{"vocab_size": 2048, "norm": "layernorm", "norm_place": "pre", "rope_theta": 10000.0, "qk_norm": true, "attn_scale": 0.125, "init": "trunc", "init_std_qkv": 0.0573, "decay_fraction": 1.0, "decay_shape": "linear", "max_seq_len": 512, "doc_mask": true, "z_loss": 0.0001, "max_steps": 5860, "dataset": "wikipedia_en"}
Each number is 128 + 32 x the weight over the matrix's rms, rounded and kept within 0 to 255. Layers, rows and columns count from 0. Numbers have three digits each.

# gate: layer 11 MLP gate, 320x128, rms 0.163, rows 213-247, columns 0-127
# up: layer 11 MLP up, 320x128, rms 0.17, rows 213-247, columns 0-127
# down: layer 11 MLP down (transposed), 320x128, rms 0.155, rows 213-247, columns 0-127
gate213:089146104148085116096165115107109140082111121124145159128133136179119155161107147143129125143113103158103122102103151130105128139120112132124151122166156138146066151133163104134082130124115163119133137095169127110161142133149134141068161116109136131109118147111152127122133099137141094119109121161140188120109128078157156116087112153167074149098097147195161130107099138137151121190113
up213:160125110168099120122077132106176141096105119118169151107136151124108161099192142116107104118161070126135128104105084099118147103139139130124135116128167187114117141182119128079137135110140100146148111121088142137139127146109134117093153117146171122092157122162176144107124125127116135128132145139118094111092103160163150119159124149146127152119203103093102108138111122133103125169150
down213:125121150081154200099164134117125181138140109134109084207100099104116104131080148171147152145090149156115105135151142142080135182119139064152121164137100061149142179100127143107140123179104130089139114116118146122105133090147139180149125114115106135127125127133098160125176119165151079153118108113127158152176111101102110155173116184112128146118077128123115142082127124109143098108121
gate214:109067106098091136097119142174140131108140144107133146126112096099121136155165106142177067086108134134095088099110148146124151168185135147141155114118098129108106086130116081121097119126101139125164134047111105131103150107123117155117151122126131111062159166153064100177112085069110150146153149115177149064135113107131169087073148162092145157085131101090102107059142127188081142088139
up214:159132121079096181104119075129094085133141174117093138122129123131169178110149122123144123152100082114149124132086125165090108160140127131091131104104154142172107116144130166111208125096090109123153116114128125132149136184109067147172150108115094146146119128188085142116094113112160107091098156150105160157163168153169102108108177115107142121084148107127132132142109158116143180139139
down214:141156120172187111159150162080113145173110101123201138098099144149113078059058163129143144120129158157097189109132104156102146112126105144121078163122121111156168146121098150178098140155151147087130122144105105123123138095122090105119148115140125165105126091123102125104129127181150140129101118196127097201152110130083162130121105169134116134120108136099137115114148143057144125153136
gate215:156166105141101136082119130146120139150108119112103102131186148082115123097102157167080114105113119139181123205095146088155110113182142071120156186112162125077054143094088116125072166133145181119116142102046147131103114134124149152176151156077135084088106117181208143156100086127113152075134178086148120147122120100091186097094073105163098116069128073121166134101096128138143088120142
up215:155071140180144140115157174117152086203112137111143149103123134194116099136110088105151143184118116135170144132151060106035138051131102145121129111103157125102157122119127149095111075123141109138184150136165162087088126089102085117158092119135174100173150099145130171124191148126157122153125122144125085159119145070067120116138080162205144146084134181121100141073159143092113051158119
down215:109127107194057129181141062158094102118172124134138115103063154139057149102098154097155084105134122170111115058135124126126113190117165144119175108147139197167134172127153106143135148116170129144073133111210099106085079106161156122195164115154159160106103098166085124112159064130078086137146161133130189120146157172130113089135097128098106087142116116161118112165143119121138176128106
gate216:103149077054125105137142121133106123149142155164106108119104119180156056127162113121162163108129137075123109101143092107175152175146119084105134187116133155126091105121128150127203098113161141099146164123085089155137130098094174179147127151184152099105167049121122186097127124158153083130049184146125125184132178129129098205106099127102130131167073168139103058139059130168081096099095
up216:077115120122085086126140102227196167194169147107120062109116129099145119115113126144183137148131179139083116149189088112116050194137109150136146123088158153091125141087166112134140111103088138144097063147075110150119126164076149149154102110163095135151127090234115138171135129120171187125063124137176134088200086143116134134134144142147144103101128098109130099159090137149174076101139
down216:155063141105110111101109088144154145115172155080141161152138169107047118116152061155169188110155132067146101145098138157091127115104112181143133129133173115094178075091149142126129134116115154099109125136209117110162177165177139161162135086128143097109094098129106141162056163127108150127114088111114121068109091137144139189113193201125126099157107138102129168014122104088134134066163
gate217:168111114132112182117141124101109124157116076138109135090138110140094129164136104172084132131134120125149152071176129099155188110156096095156128194170120156078196092132129115103068120136088152167082132135111147073111137144130110119166145108113148112166176181101067097140143182091102196137085140155133141148157128110125058148117138131144106115080084102032145128154083114105095143160147
up217:079126125126167132125145164065155112057189148121140092109104107111176156073085118064131158126097081106101106188070139124072109145150114113115115129195165125102139158114154173149086152115139076152106136069114104151161201167116112110183101127137161130168176147127113067123113166119070164160149147150143110171119124123099109142136130191144138125154101130115124130176075091175109153123133
down217:150141142119094148140145070114110104168120063157099153126145204158123134118106120085071185120138096103107171074114119144157164129097099126139167093110148133102164100124142135152175094168082136117168119151102116106128087155162176119169159140074127089113094141130098125099135133148112146111107162122193081097153128131137157178167178099115118088139124087114099043119088119039122113152068
gate218:153068166129136120140177102148129146133125155118132113093114170139170144104108106122128089146148084197105079128190158072158163113105137128141116153135028095081099139151085105115125063144143090096137106085172106107184141139126116085145137134082089079136167144116070218120153149089088129083128116085140184162148110148122135129123078156070082083121148152141171099161095054100119087151083
up218:087158106164107102108106082176140141119076112086162137082120173102155103129142119152117086135109135144165162189208116129158086144165094103158106094133123189125140113219131157178135145123180123124120079151096140194135165056092120094095154109108125132152140123109119126088063176176073082111127141146131168144166054120079146119123101153130089117128146076141140136118243135109105159097090
down218:189116067138126122097137107143106084115162141153184077149169192148206123153083135189132111126163139132128142116118107099102107163127048142115057126140123124173122149092150145108154135128127121063177050135116120055083127129080164141162093144083158162121142198143155108057072160119129110144094104127123119143148132098034105131084090151124108114091099124109117164137110066103145143130099
gate219:081129146137167110171109113122148142077116069117141153167140175165146115051194129170094134160144082059115110146142128108147083167187103077143149149164130055190087115128126107151120104129137125139126099113207064134106129071105115096159124121153164151137146129084101131179185166091162077111083172046195139156106147076052154124102121125073127138164117145109106067124168166158140097126095
up219:137118194143107166135189188181170076084163114125114159153151103122077153096106122051160122113217116114085047076138104111007101091149183119077102166103083147142172136196071144107115118100074135098131129106111120088147075108171111099144184114133166069134123117130075126130109155123116156104197105094105182133101125109147193125105100129102095145131161146126145073173105096105131139114117
down219:107098161135160144116105135118078123086163101086109129129166117151113154129153155127171119125181157135067112158137111181143077051116141088146068110127196219108092105135098141177142077174137154171120078219085156150121097101111123138172108070142120121080126094150138094135155178181118132051101175131135122125103158065129149131089124148185139072204130136133160134184077142136089106074091
gate220:115166150106178153117101152124169113138099133158111169127109157065134125144089122146146177080148122112120065042106077124143111107187212138093139140162158179120149121121144165123146185140076114157151150107124123070139150152080147101114095070182149105123131079134107077111131074172147101152089103124132187147143122161117119078105170148128158161167061130141077109169158135122087097100157
up220:082131098178140139136112133166181163153120165136068130168092174124110095116171114152072020125133116148119098134130104148097109140086146168127184126113146163142171103112122175148162111080181186178146143156146094128115120083087108094092131135127077095105171110160087085092130140148109112119175082182092109074123171130108105144116090147099076126137102139118187110129148136045114083162113
down220:075173152127128059084122171099133130134212185160157138120130076155067078120128143157153160065148209113148079127155142134110141105119142055152129113107140126156129145149180148154136150094147161179135103103101078170133111078149074186044139171089141116123127088111187135140106134128153121133092195082132138121114136052087135105160120121130136080120065128111128142123143201110119129120114
gate221:139116117136135140146065120123169172159193133103143162213188101117102121118139188172111159116123101138117165140179153120097174165099092175106165164078084101148112100133121168104119166127133098122157054124183160152064086131092148125112124110140124165155098116144118068092188118120195179109089149110091160068126132158175098125154182159128202092109049107086072121099167074130096094071124
up221:106203131074123106110106076084179155123132062125171099125100122094098177123141128118157098107117119137160139101091167137111099106137148160057120135105136159137112132177112135107163158114135133133134159094183112194107095085135125142110163142179175138137133080152062112079196181112108099206096109062120135129171119167186160162115175151150114126119139084115115015116121110113118144090114
down221:165139065118144095093134142190102102100093141164158133095114121127114172113101127145150136115175117178058097136072140119157142139135110181144138178151133170116085128118172152109065150146077125123105123136127098082092100146134156164134127178129099112089080104075166107132064164078138135137113125127101100166096146154137182016101153062135053143164094108172142112141124052149132067088105
gate222:113076103145130168109195152202112197141089120066120108145074159135171139131053126118128152146108106167095148107206085145116105127156165152146093131158120098126134145119091126104109112163126114117101114119114068115109175124104121125138091127113114156109155163134072139133091101069082081160097077163127083098109124173164141146062080130043149115150220172072144138098108129094139150159121
up222:133108162123193140128141108073111168098182141112102089043156168119143127097153166114143144110117143170168121162101090136154105128178126069078154067145143095078121159111140140110048117151098108071096126164080165188190157124125154133108130157155141082118122169166187121064104165169165172164116122111089144101144115094163178134139113132116076108111154117183093142142103148141144153137139
down222:194111149137131106104182190080146116124147136120132190165103118112122183077103109156132141143113149108081091138123126094072150126112140112147148114036098115124124137178101136123177122068142126156194092099084140175078076124095177204123122155161100155089107138098107156156127099133130096081138147134147206195153091122144119119105136204146106125136094123131152149148134118186126135149104
gate223:143187098143137117105111158077140092114161084124096174139085070147120178130073141195154141159123108086164129206154128105134122110063088155153087148102191117156121162124108173087125168161115096177135158123124119057071122137177148109144114125132126108153074180110134133091068139126117087174093142141143132166150117148124085160172116103099157136139090105105118135139129131086128139114153
up223:163152129145215127103154143092088121127156120138100086107113104134178160098068133133095085127108172186132088149115155101127092114115093125102174112161176155150152144115121142113088164196147093122119156107111139161152131081130141146215120148164129133168124112138147154126129140126155155141124143135140139139109188086130148125108117154109102099116060161113094198140183202160113176139175
down223:108135095118148184138162132153180125169133165157114063152088146136107125157143109145145143104099154132075186119128162145236119163119114140127123136105110098156123156126152162121113056073153134156133161104115186150140152118183112118037160131149113144065116091099153164128158141127105135131195118184117170196112100146124069120149139113088116114144129101175114127146096138139148116100120
gate224:125063144144132080128132137139072125160150122150127188112178145148131098148131138097136166135159091102110143160085145096132150136150122116171132179160169063097099121156160142096147068125144167083170058125105149124112133102183139094119086083155141060144122115085151164082130190141127143133126141085093169165180055155209155093125098180106084089091175112171134121119154086144179091134142
up224:155156168121176149148072133141110079072119089163092169102089195107068129167124095166135075115127047116178124132123138118113148133170106102075180132163090091167082141182135134113145046140124151091064067130115119153142132152139134175169070125118139127096096115154099119032126172105072087139079193088098156157056091121140120138131098103107166141171119102120131131059131139142118123101150
down224:085163065175179097178109175121107099119137098173096164154132098131176188103130175094129119106162145146064103140119131071134115129098105147106166099122151114055109157112101197139144092130116148129128102136135170136085172149166134151134095119184088115144134136132112129186115095109114153142157123092180151146102152132081076045122142129084207127124065124040111126122105125143169126168073
gate225:169127151157117131130176110107087136086183144190116164124094143163130114159125152125092148098080142199078139143152167147074164103094110072081096205098109147147093100100093096140051212097134106145152154147150108153159162170153114080140103136122126175146086089115136182118144133111105121133137129135129138167151120156104113159082159086132121133087210125076149121053113080118143112114104
up225:161095116131214117153157094155094161098120160171132179160081174162119139080168118078081152067158099155160154161123149176164120151160083135141122119095140164150111115072115155109180155119141117156170102158144114116079104203154149129124179139174099142103090093082086105097122095159101087159145100163075116182142129158081115158094125150134148131122134138143106128105126090171168083083104
down225:148154113161065153117168116152117195133121139132101147154158152056147168192138158160178117132111101018094124122141110107053176110105161108133115127132110105117118100110129123132127144085133103129135125109103104146120138155130136122128081164155108117082116090183170112152086104123194167116080104136143126197121156088110161106063140098142115175088118130126128176114206160110162140137114
gate226:144098138148199203121147144179105165127065126170166062118116102122162141125115158128111126082110183172079074115082136170120146125155143101112187137073157114129087182151109174169076121136142109143127158128052071145118140116155169128094138191130121200127144139123048124109128148108073040097156103090087158065143141121120034137126107136105122139125107097133101180113118134147087120100156
up226:139059088168149111102107067144095141154123113140115182179103078079135078094139167171134094114103062168152084163117151122121177179132128135130183105090148211174111109120114153115114101151073132161113102173107131147172145111156200083139078152142142161100107130108095195077159150102115111090160181126087142135110210186160110110134162104108144124153128084155054167131137136105112053112164
down226:161153185173077141139148132149119086191136182158137138160132100150120136109156099108141139108124150131069061112133138148128150147109168097127177051089172153181069126109109134149090111086138172151137154153115158127135150165143104148129122094096106196128177108125141121110121149120115122106143150161185134133138147102100101113167089123159164105097148063075119195096180168102154188118075
gate227:136133142185099169124107130116144154131128191127129159089185136086150118102103132185107082168108071084131109162161130113164193074158102122093123118083086123164144080118119075088133141145164064107191139120137119165154093021058138145082149139170113078176076132142158126143157158113205128141097130157107102130139140125148159159094187101097101126081088101120169132120156100161116154133139
up227:059115122093135144110141076111158135140151142080112096124224097178128138129155115104100102140133127077156196159084141170160146141125116128157121108175159069161080099147115145151145110127110113159099166121187158122186141112137084090167101053138158117102119106132152131137133086175130062167070094099219169140068088099099167142156100182098116133110151161143140166127159109142129136157182
down227:177112165055106187152160166206071102162146111085125175078131149097127093130150124128133150163085112095127143124149125100194153102095136166118130106173151179160097072122103115121092159101109138086150145097168129165132050110225122126152160100128126116128212109073135152120151233111196162138104138128158134128121168172160162070101107095106111136157161139131155104094119114116126148141138
gate228:112116087120188134112137156144095106180156162101144133147157104108103166113181121178111151141142122146106145106150173092146099110176103106111145169127141082126128092098128113138148125149140086071145115126079078127082188159161099092110176110134144155170141164121157116155165153077154104106163113178099196123141110115130114162121126094165179126090114088111170153085165114188162127158152
up228:131138110105149116098159152169101092154137067131158159146104167091143116147115117113101123046133127124129107130096096131081112122120157153132118125162068096125137145086060072138152140115129109135140097118186143162118096092117111075075143127124128144123157148168164158117141118119129140138134146117057129134119160029071133104135046170103065149111133116079101131076115121149194149134099
down228:103100119105127139141124083099121128109091162102126136156152096155117168166173160136161146132147169129185160084106145075133144157082139147144128112136147110121065106153119130125092148104075121164153134129135107115132147143105072160142110159169143100149144114122104141130071120125098139182116116145142131145120121179105053127043162127119139160181124130103122106152085117167101123095118
gate229:100150123094111126125189149127087104086176082121131173133173155156123111073180087124145149106095114100085106113141142162142154195146103106129144094124139093141121135147076078083135165144185166139144116094108146183103105090120120160140110130087163192115128147082151128129155119145110162201093124169079145108168100094130087164126091129169154122107148114092061122141121106109096133199146
up229:103122146109142095132150131147040099142104151086146135114184109119096139108136124174111202180154105079141168147125142114107108156136125098163144134099183127140082111111153172119136096134136106113124121157108143121119111114056100128130174087100053149131176085091157143100179120126082125157125093207106092108117143108122146114144084141119106091130101083162036126174093082124127126170167
down229:143167122142119100133148151101096096112110135119170149070048135145083074154186077104083174085151100103131094128115119144162128125093110097087112099119086112148116093120093089076143079137153046249125149161132124078120085149092106096109143103137100175177139110130167117107157114145122098135136078114176137120137166131103149155214144084138088084106097128125141094143138194124137097164141
gate230:175113130134132123074161122077075128115135130126111138202090147122115087124084153122074086125095100143068066184121145120107153156121134052141096102149168129144126156124087119153081133136137142071116131192117045100087134149160132091185089147109199102156101062113201137108134128187096134113111097101094150180089148180142109088088119136075112078116124164064118187141131125149089117099141
up230:135143125144162118133151091111164064094118133085094200115119164159141099105141139132114097105113092152148111161126029092120136104067122082119170164020107111137115103129111116025132119117092142076129107118111135104126118100153112161104163130167129180166070124110198129158163105203065116159157121058121171155091103186084137167100095135160103114137142128133161070132098085164114122113165
down230:107113130106173097149144122109104183136160095108109136155143156076152147136106122194207088065148116154147149128139102074128084162138176147115121117169152130159121140095098130140169146094099105129159146104123091189162098139096124110101123123129133091121086114147165116094105130175184168204111058166123104106102156203116149134026141147127118156113075098110154106183155080124152142102118
gate231:088097147102130176137095073046133121099101120158142130146141182122152085093113158078120077160102130112151093107183132149170164137092134124099132167062154150157081097097150159076159148152139136112143114179074109120122100138110154147108084155150109185076114077091053143135184195140061094149091095124181116134108128114099140111119154093109157068142158138111131194171111105107096185139111
up231:086086064096132118114075100102175076158145147086096127081147112110161099127174148152117115129167097163075106144158147128101089093123177073201103115114114105123048137186118081088115152130194102085118131090176088120050117081135177148091159158111175135128157064127165101169147164166122093094118160132163122106176142087116150127175145129128175108170112177129194136132137103137099132112152
down231:146156208066153166164137081110082165166077169119070065129147135170075105083170161071162138104148118139107117127133115119138124157113100096139108124175093114146150177114103130069135104128201109075148128133167065118155110144122148096131097107103141133119065146126083129115128127131141127144094094159177128122172161096123089113204102123124113154144129123144127064155100171079090153140174
gate232:148119111098145131045125156104094154119151074128153101148130171117164142137120146112133122121113142162133156084134076130090138125107130142091099112152150095130110082152140173152102130158092161085091088103176139156127162119077183143136166090177156158192139119105146121163152114089082140128178123122134128139161140186167083123105131114155170120109148114201149083068131155067134142115149
up232:145151120101121121158078150149157144137123080105151124127201137088139106126149106066170212126132137158156158141129141139113141138147092123091159133125150119077070120130178131153173150133142152119115139150149148083170068157065118108183076131081132171141102127129125097121101169063196090141101059069164085133142179139102150123108127117167126116105132064126154124080136113137063101085153
down232:133141125151095158172120145111126054159112062164085125169097123212134127124167111121120098081181077106122135098138085113144135131117093154166113139159092109130150102107157185066117125121120139114090165140123149165155108169155074148152124146163088095102114129111147097105120145150136126152051109106139104090131117101076185110168100126052177133151055103102126097135111134198108164168109
gate233:147160111128116126125123108185141111162123140147095104146116105149109123083109150175141165144173138120115115098066149144134133136164105165147097136144162080134148100077139134136101089155159115142139131085111087124151190198128167149084065083112116115126113090142138153091123149074172052135174072103113101132123195080121150141150126087103139104127098112080124144074105107170199184104078
up233:127204150143118109170115124130182124097082088122140128148143125105138113119145115051182184179129136146099059107113157193150120150123091150092139139160200094158149080104132113086125075131086166127069073133102123095168133108122158134151116120130105148113134141147142155106150136171182200130119100117108139107164046082130105109134175111117166104132110115088082109132119084109144075170111
down233:160072145132112169113163151134156092209071140091154188156114129117119116146092097168112200109128165090120147144078121130138142110124105139074156148138132120088094103141199129108095129135171124121148127099148134141126131103096089172119117126123085092131166065084121096138159174123153110115136180137110065089123091139167138084144109173122120141110180176087111050082139154109141148080122
gate234:176118131117133150115140142064156154115098128073067092125138088134133138109093108043096101155108103168157194193111124117078191150127152109109204114125135110155156113114118145096142119120133152081073161123105152122065179113141127114158156184118142096090088152158161077115078255185102107140085171154133132154127102126110123175129153144187115123139141145128159139166141133065098082094145
up234:098161122099085155120130099155145111155112097122161147114187070204154073127124109104115128131067162126092136187199130106116140129130122097107143164120119203152078135130093164203132118141123113148136129107110074153163097148172113087118155147100151195117115087117131174171114062086115104111169073157144115116066169066092153142131155097123136154150111167128139145067107196134194171144104
down234:122084124154092124127156138152136119089122034129145044116152147197089123127153101112174133117116154137121170112114103174105085129120185065125106150139134101154039154152124138209171126108137139072071121151112071166166108106067104191133148072068140174142115155112164103182117133057137089158105183139059096108135102136109168091141121115170186093087141170120167094120127161160188143135105
gate235:064158123123125067110100114075194133090121135145111138090134109137105121150122139079087157115105140112095126083113140144185116089112089136092116139107108096111112090035139117162144160123115141099102114153084108095096143115145097126059132072111120110163148092138128129135120112100120121127130122104102189167142172073090128164183102105106142160177077141121168171164082162177104114122128
up235:165129084168137090146128145115124167119138148104147200103126144094179103158128120155129185153151157146152117079102092160093112162115058122069090145165104094168118172142144166124110107048149145113129194125140134158097146123149143123134085152084119171152113141157085131110104134114148183106157138114149073106083089147137132126154109128044147128158118146106108142132161149153122068174111
down235:116115134137146088116099122141120143115143129153129145086048171090113089050088136132120117185143176135108121172176115119151088096135124166106192148108120199113098105146161144117116162096101194141130110129119112114156071138150176149181176106160124122163118095087157123158147188127132164135150166173085159144114097127088172121150143066139148106109180091143084120138151124119102160117128
gate236:148136205124137105158145116181158094140131196124177132152165116129163100144099186088188115148126121174141108108107107108132170140100127108130114197099066133093076104140142138180117078141121129183179092134176131117181178161079095123136133115110136126135127176113144109107148114202104052150124149026089160129127120078140151136116162104146098148114070158136167103179111124122134070044096
up236:083127112100132094097197164105143120124138212133159127118214188115074127142183148043078163108150184175131081106105140129125107115151127101087150094141115133127151155130099108121096132100122122140192129184112126097067107162138094123126153097175083111100151154132105113138183106100105133093166146179144147073182154127091077114066117132129097150156172108118146115116146151066126104095126
down236:105139178146129179079144103097142015142122172124143113142095100140122123116184127162092125073094116098116163154086147139161113150085063155180101123057127124121109130126148151127157150196158155210126190110081212120102060080092132095117153123133129113101131123069112146110100096154150149103119084058127172110117161161188140130180119165160141103084143154142153108120094127102103134128151
gate237:114114149158149157172109093058144140090207125120140132167144166112144189181138148177148149053124117109147071161113152158152101110078157106089101094174075073107168192096113153170136134143090150124219100135179107114168151122124126143091083122160155111114074110092120117147159078103078118204152152104152097086116135156087143207147072149153125098139153127123137097102157130125142140070123
up237:094177142121066169115083139152125154135138149129112122175173140139092064156083149195107164156176148128056135098151194092116112093124209092149066120117181185130131122152119117112102092130183164160123103148134175077072174127121110143172159049123177092085142178149105102116175067140154161114113139122159130092175192127144143122109146140156148110096148091155094112107112205094142155186132
down237:171118127116105122192137130108137121118163151097114137088118082120142130107053205152154146114148148083095110145089157136130074218071122139156145165068162093135116134100079123059125091200088113132104150154108156162148108159092115155071153151153134137194101101059196164104174147082084097118164161124129148136128169165127147107069094141154142078130102152126087157100183119163119170197150
gate238:129152119136118127106131115084153154112116127124124167158140146100124087116119098153112164101177087142097149127141133133163085067112142088158131117101081118137099079081053140098158135094170099141091110121200162125154078123101100115116151098123118174139149104132093140134140156093196123105113131142168141142133156138051143161167110117080113111164087108117119047112160110079115137123105
up238:096157143073132117134112139142135112150167141062103115147139134114105078161128179103104112084096131127115143086177175168147204168216118096138111176179178101095124129156108128122124091092081112131100102162115134091172136116158138157167120084154075082105120092132117093130186164105118162129175118152186188141129119098068119127127105119129152135076170126100152123177089057167098161152117
down238:115146169151117136170105191144073128096088049113116119117127040150165127136118103079127117141156104113070108172173187123159076128092138095146138128113099135159077149127156110136155177152080127124114158121137108016176124138079109091132184151089086153111096086164120095146115069140116098110144157112120111127143118085083136157138126067163114132176146166103128123109119044156143107119114
gate239:089071107145124126160166086176064130110114141151186109131167101102108084081132115093134171155086110162095159113126127193125166147084105126162067117153142106131135095138072081153070124214180083165080194148115138163122126064155121172197160074106144128086179128136106074102110178098146097158057142126144109148116125128145141128162143123101102139141153159105209048156146110128134145128122
up239:149130125193120193060137111143119091185236151129156137136163127099083167108162145075112180176119129150132136068125108112185117204170074149127127101104157166166163112136074084144076145139138173145186128131144134115117077140027174100100151124068082071172120135179151117129134147140206129148189113076109127117193111114115105145109130111128161146145135105102121066120139131148152100158139
down239:129157147164152078149214098126137148181114133164115085171121170114127141162110114080171119124095113150181111100132092153157175115161073161191130111097172145113117059102099109108178146186194105138133125127129124154104136123103150160136102136144113199161089175156208090115220083140146159175130189126082184192140160127127147056066117101137152154164113084086113122115080144153190126111115
gate240:157124127169144131083156165113114141139142107130107098101110093090171152115139158134149098082134124129065116140176072098152122095098118128176105169153112130151124056131108132105096197126160087051163091115176126153139111085161132136134091124102111111186116131070080092144183091138144097117130118140096155166177154134149162110145128141121157128167115147123148136119078078169169130168143
up240:101115154167143139163118081150135123138127168115129092110089177115107128141142089130172167124160151143122111113089097111173147127167130103120148143146184143112151119118146121213184175116133139164095094134148169139143128121113179141149133105107118117045117090160125121148172125125166098185090143148154086096092182148107146167161122131117093181097129119124132173142144090105105082166079
down240:083160142139126109130109133109136103110127157109129120134141115098144137064132161101134176094130080142083139120123114117110139170143146088170161146143094082145138125113114147135168130134104121073138140124106125118128125089130115183158133141130101149210154116113085192087184108136106129177167124087146098131127110127090112078234090109052146116101139169106137117133066126135153128199107
gate241:103107139120168151122126186091129119093144130157178080109133092101225142091183092111157155171109129118159109117145110138122153100120065152163138165078154198141136118144102144127083151130115187101127082159148124098078121134149127124158123115101060093182090069103150162081135145146088131105149113136091118119149148123089136192157143137196119148141061153091105149145086111143129158076085
up241:116161151127168161151126170118153157140103161133186112104098136104140116139096158097130143064108125108118125140119166186110058139028121076164134059133145074173116127123129119126171126107095085182126117111100140176120178144120126180158075130097098136107149114144085089163162146120089091185107179161161161088167117164107114119060133113107104096064147121158173158129106173115106072142113
down241:105125140128118144071110117167144127103178143073075089081126163125103148077121101116110114111138094115116166147114098155117124098125080148090126096098174123156094114090132099182069116079106160104096114135134169154135126104171075101171140115169082104194115160104113088095156125156095113146159162075174041082079119107094102128170120199175162091153180150105132105131092136126083186146149
gate242:090093168123153139115130132128126158162083101082142157109162188118112121101168083149119133131079135158105129149082136132175134136063053151138122111153145118146100066116182096100137119135111135103119119157130085149112153142066136113052192152099163130099103125130141057119102135138109122128135146138139138136112168084137102118144103103121156159145079151120062104157097128076099106045175
up242:166154116105091142145136125128165132172134139149207154108124169199131137113085122104149104079125150161145101129180130133125076132154175112097143135171085132068050106068130143171154122114167106142134125177076140117120131082177132161162092129125145087144123125134133169138079105106117141110104144127177119132160126120113112128160114131110108124162167080104121139124158133140163178180092
down242:099146134134129165132153123127100097117131101152154140102143161123106126156134128124152073096166142123164152117083069154143149146118071066108139155161110135135169105136126111152085110098203162170168118111175162137114188102114119191131151082149122114128140190127132116161083108207142131190118137130139100111073071091129135111151110129149155156126126160123114111161141102046150037111142
gate243:188106125159175157124090162165088151138094134142104144159137122126151101160108133204089111187166100101055152165186146156114133127111119093119095108128135185168101100122125119174074094108133164106112106111123125147100168178130176066137172148120194034141131109148114178148089128133120137165051152087089162102145146168166140147118114156139161120129087156147155112144185080087092100211115
up243:123111122157170159139153080083142133103134146137208180108172151107188094136109107093133088118110124138086096115092111123124069113078123090144134116066106083124141126119157130093142073126076137079052154073113167131156124124144193167164144144173121168138126141094104109179113202124114097092167125165133093098088079072111037114136105100102146134184139108134100076081118160084117144097159
down243:116140100121139134192085081108116164077140078123160138122151203115177157132129132116152156097119111090178199150075150076101185084071158165100136125139134134173118132158140094119205132165174173067100061092156119098083115127181179099130110185142148154150063065120075116163126126087093139101094128136076189167137115134124158161105118156153146103193143172169139062094169130125112131096109
gate244:129135128148118105112157117141084111121143169145091154095110163095158105171151074122133102122084090113098101061105126138137103120145157122161090107177111114111115113138144099153111117101147132172150125048120112149102140125117134125151075143129126142104140092088144180044154120096121143124101118085153116165139214149126100153062117110123128160098159137131161128120087149122174138147136
up244:092124119151127106148195107159081154093142089130118084136122144125133119104134098135138074131112069109095116112188135136142065159085117128122177155094145132090095113101114166117087132074131138054116116080105097103150085156139089136095132161140175154126153104133182141098125170170147120136099150139129135146134085101100070148168088134136120131147103131164112094103080127106109152144081
down244:148135132134188115099077097125083078132106144151086096129141132149133142156121111161131169150109183094161073072144093156120153127156162174150096113177127136102179134145149163131124138146122118180103108140108142170121134105132108132178094166124174121107142131127128115104134086082105139121152089093105135171109177202158103116077137140142217206153139132122132138130151095144159164131145
gate245:138103138132099091128172123128152132142104096097066115061128146129145159073140138019164107085155066082153172156076141092107121109189116141148097177102121115189100180133126113084166106179130117107087104118108095144087119102119121119189151116156177178164064136135124084158168138123111127097173171178069129128143096111123071113136169181074115135108085127144126159140139120157173122124132
up245:099150144164120126125127137114077150113169143147133132135089128124139121102191146147157140138184114196118148189109148084141141160167090118072117148151148147088120124117129145119161104087109115145117176156109230129117168188122130136134111160094175124095134131190170117136172117203188071095143130094138093106148092137127111137103100143142127091139115135128120144170125161089098130062129
down245:105106080116122157096097123129131110135131136158111104135098149090110164139091138181129117134075158177133163089151172175155123146135122153104147083163160196134112072157159153119057116136132115164173104073106124138165137130091141180099173127163118124096172120093088130142137120141089118127178060101187153136136126107101154127209168144136173185096101119109129175093117126188165137108178
gate246:183079112147133142150156121116137129190078138151161090131140161121118102119161141076085164074115164097170125128127202147099177066167184101139124140137160116173155134085163099169127064148132126101088097174127153143125092132173131128090157115096139120102127147135075174123139154074146134110086137133158107108095177162105141158131134168138103155146092122104089134107116122114101130130168
up246:164095126115125140122094077179158109170122111127086101167130108089131180129077083140166125155131140104169104081160108117126138117105084079105131118138141147129182122171115167160181127147142117113108095118109121202113142119154121115189096139111118100112104095125146081158081113119093162120181056091105152097182140127159117148117132163111095135144123105071127108204140141124148122160101
down246:117129138113102131114158126071164198099180118112125121107141158110136124128106113122134126146142139086086114164112152109079114157087115145079111158120124094155059134110064138108168108091110129184144176112122128144174124179110132147113158135086092120168143109096123086104138092104126094158098213232074125132124128065115183143099057093128154111137143121150143071111097135138117150089114
gate247:123099135099190110159158140086102134109114163146128102180096151123111102172114104141086177148115110147121121110134110114082164138123129162102101151127187116139147162097110123100115109130137180102178070108132162141153074094149157139096116104162143101080106058097063112152131130153124129143033121157126084047111132091099129130142165155093070127179198158115167117204092080096162137111073
up247:102150155199189123139109127174124126109092101163107170089049160133153113106156162140166080101097097156092157120098150175099135101139065115097085143070131126076131117062136093131112117137167107135116095154118190097155076156183186174097142134151113101021110102125127177142176202102204090102138112151114139121163126116109126146170118132129197154163161115159116165145135146097158128075131
down247:130155120181169150142107156118059139127078158169107107133104127140111152136100127136127126135121166158129165125131108111157192117070129176050177146148104082106150175134145074123146161194069161080113094158140170171143191090041124068125074100171126164133109082148131106150137139107092155162180211096130155104071124150089118140116133144144124136086168099130110148144125098161164129075103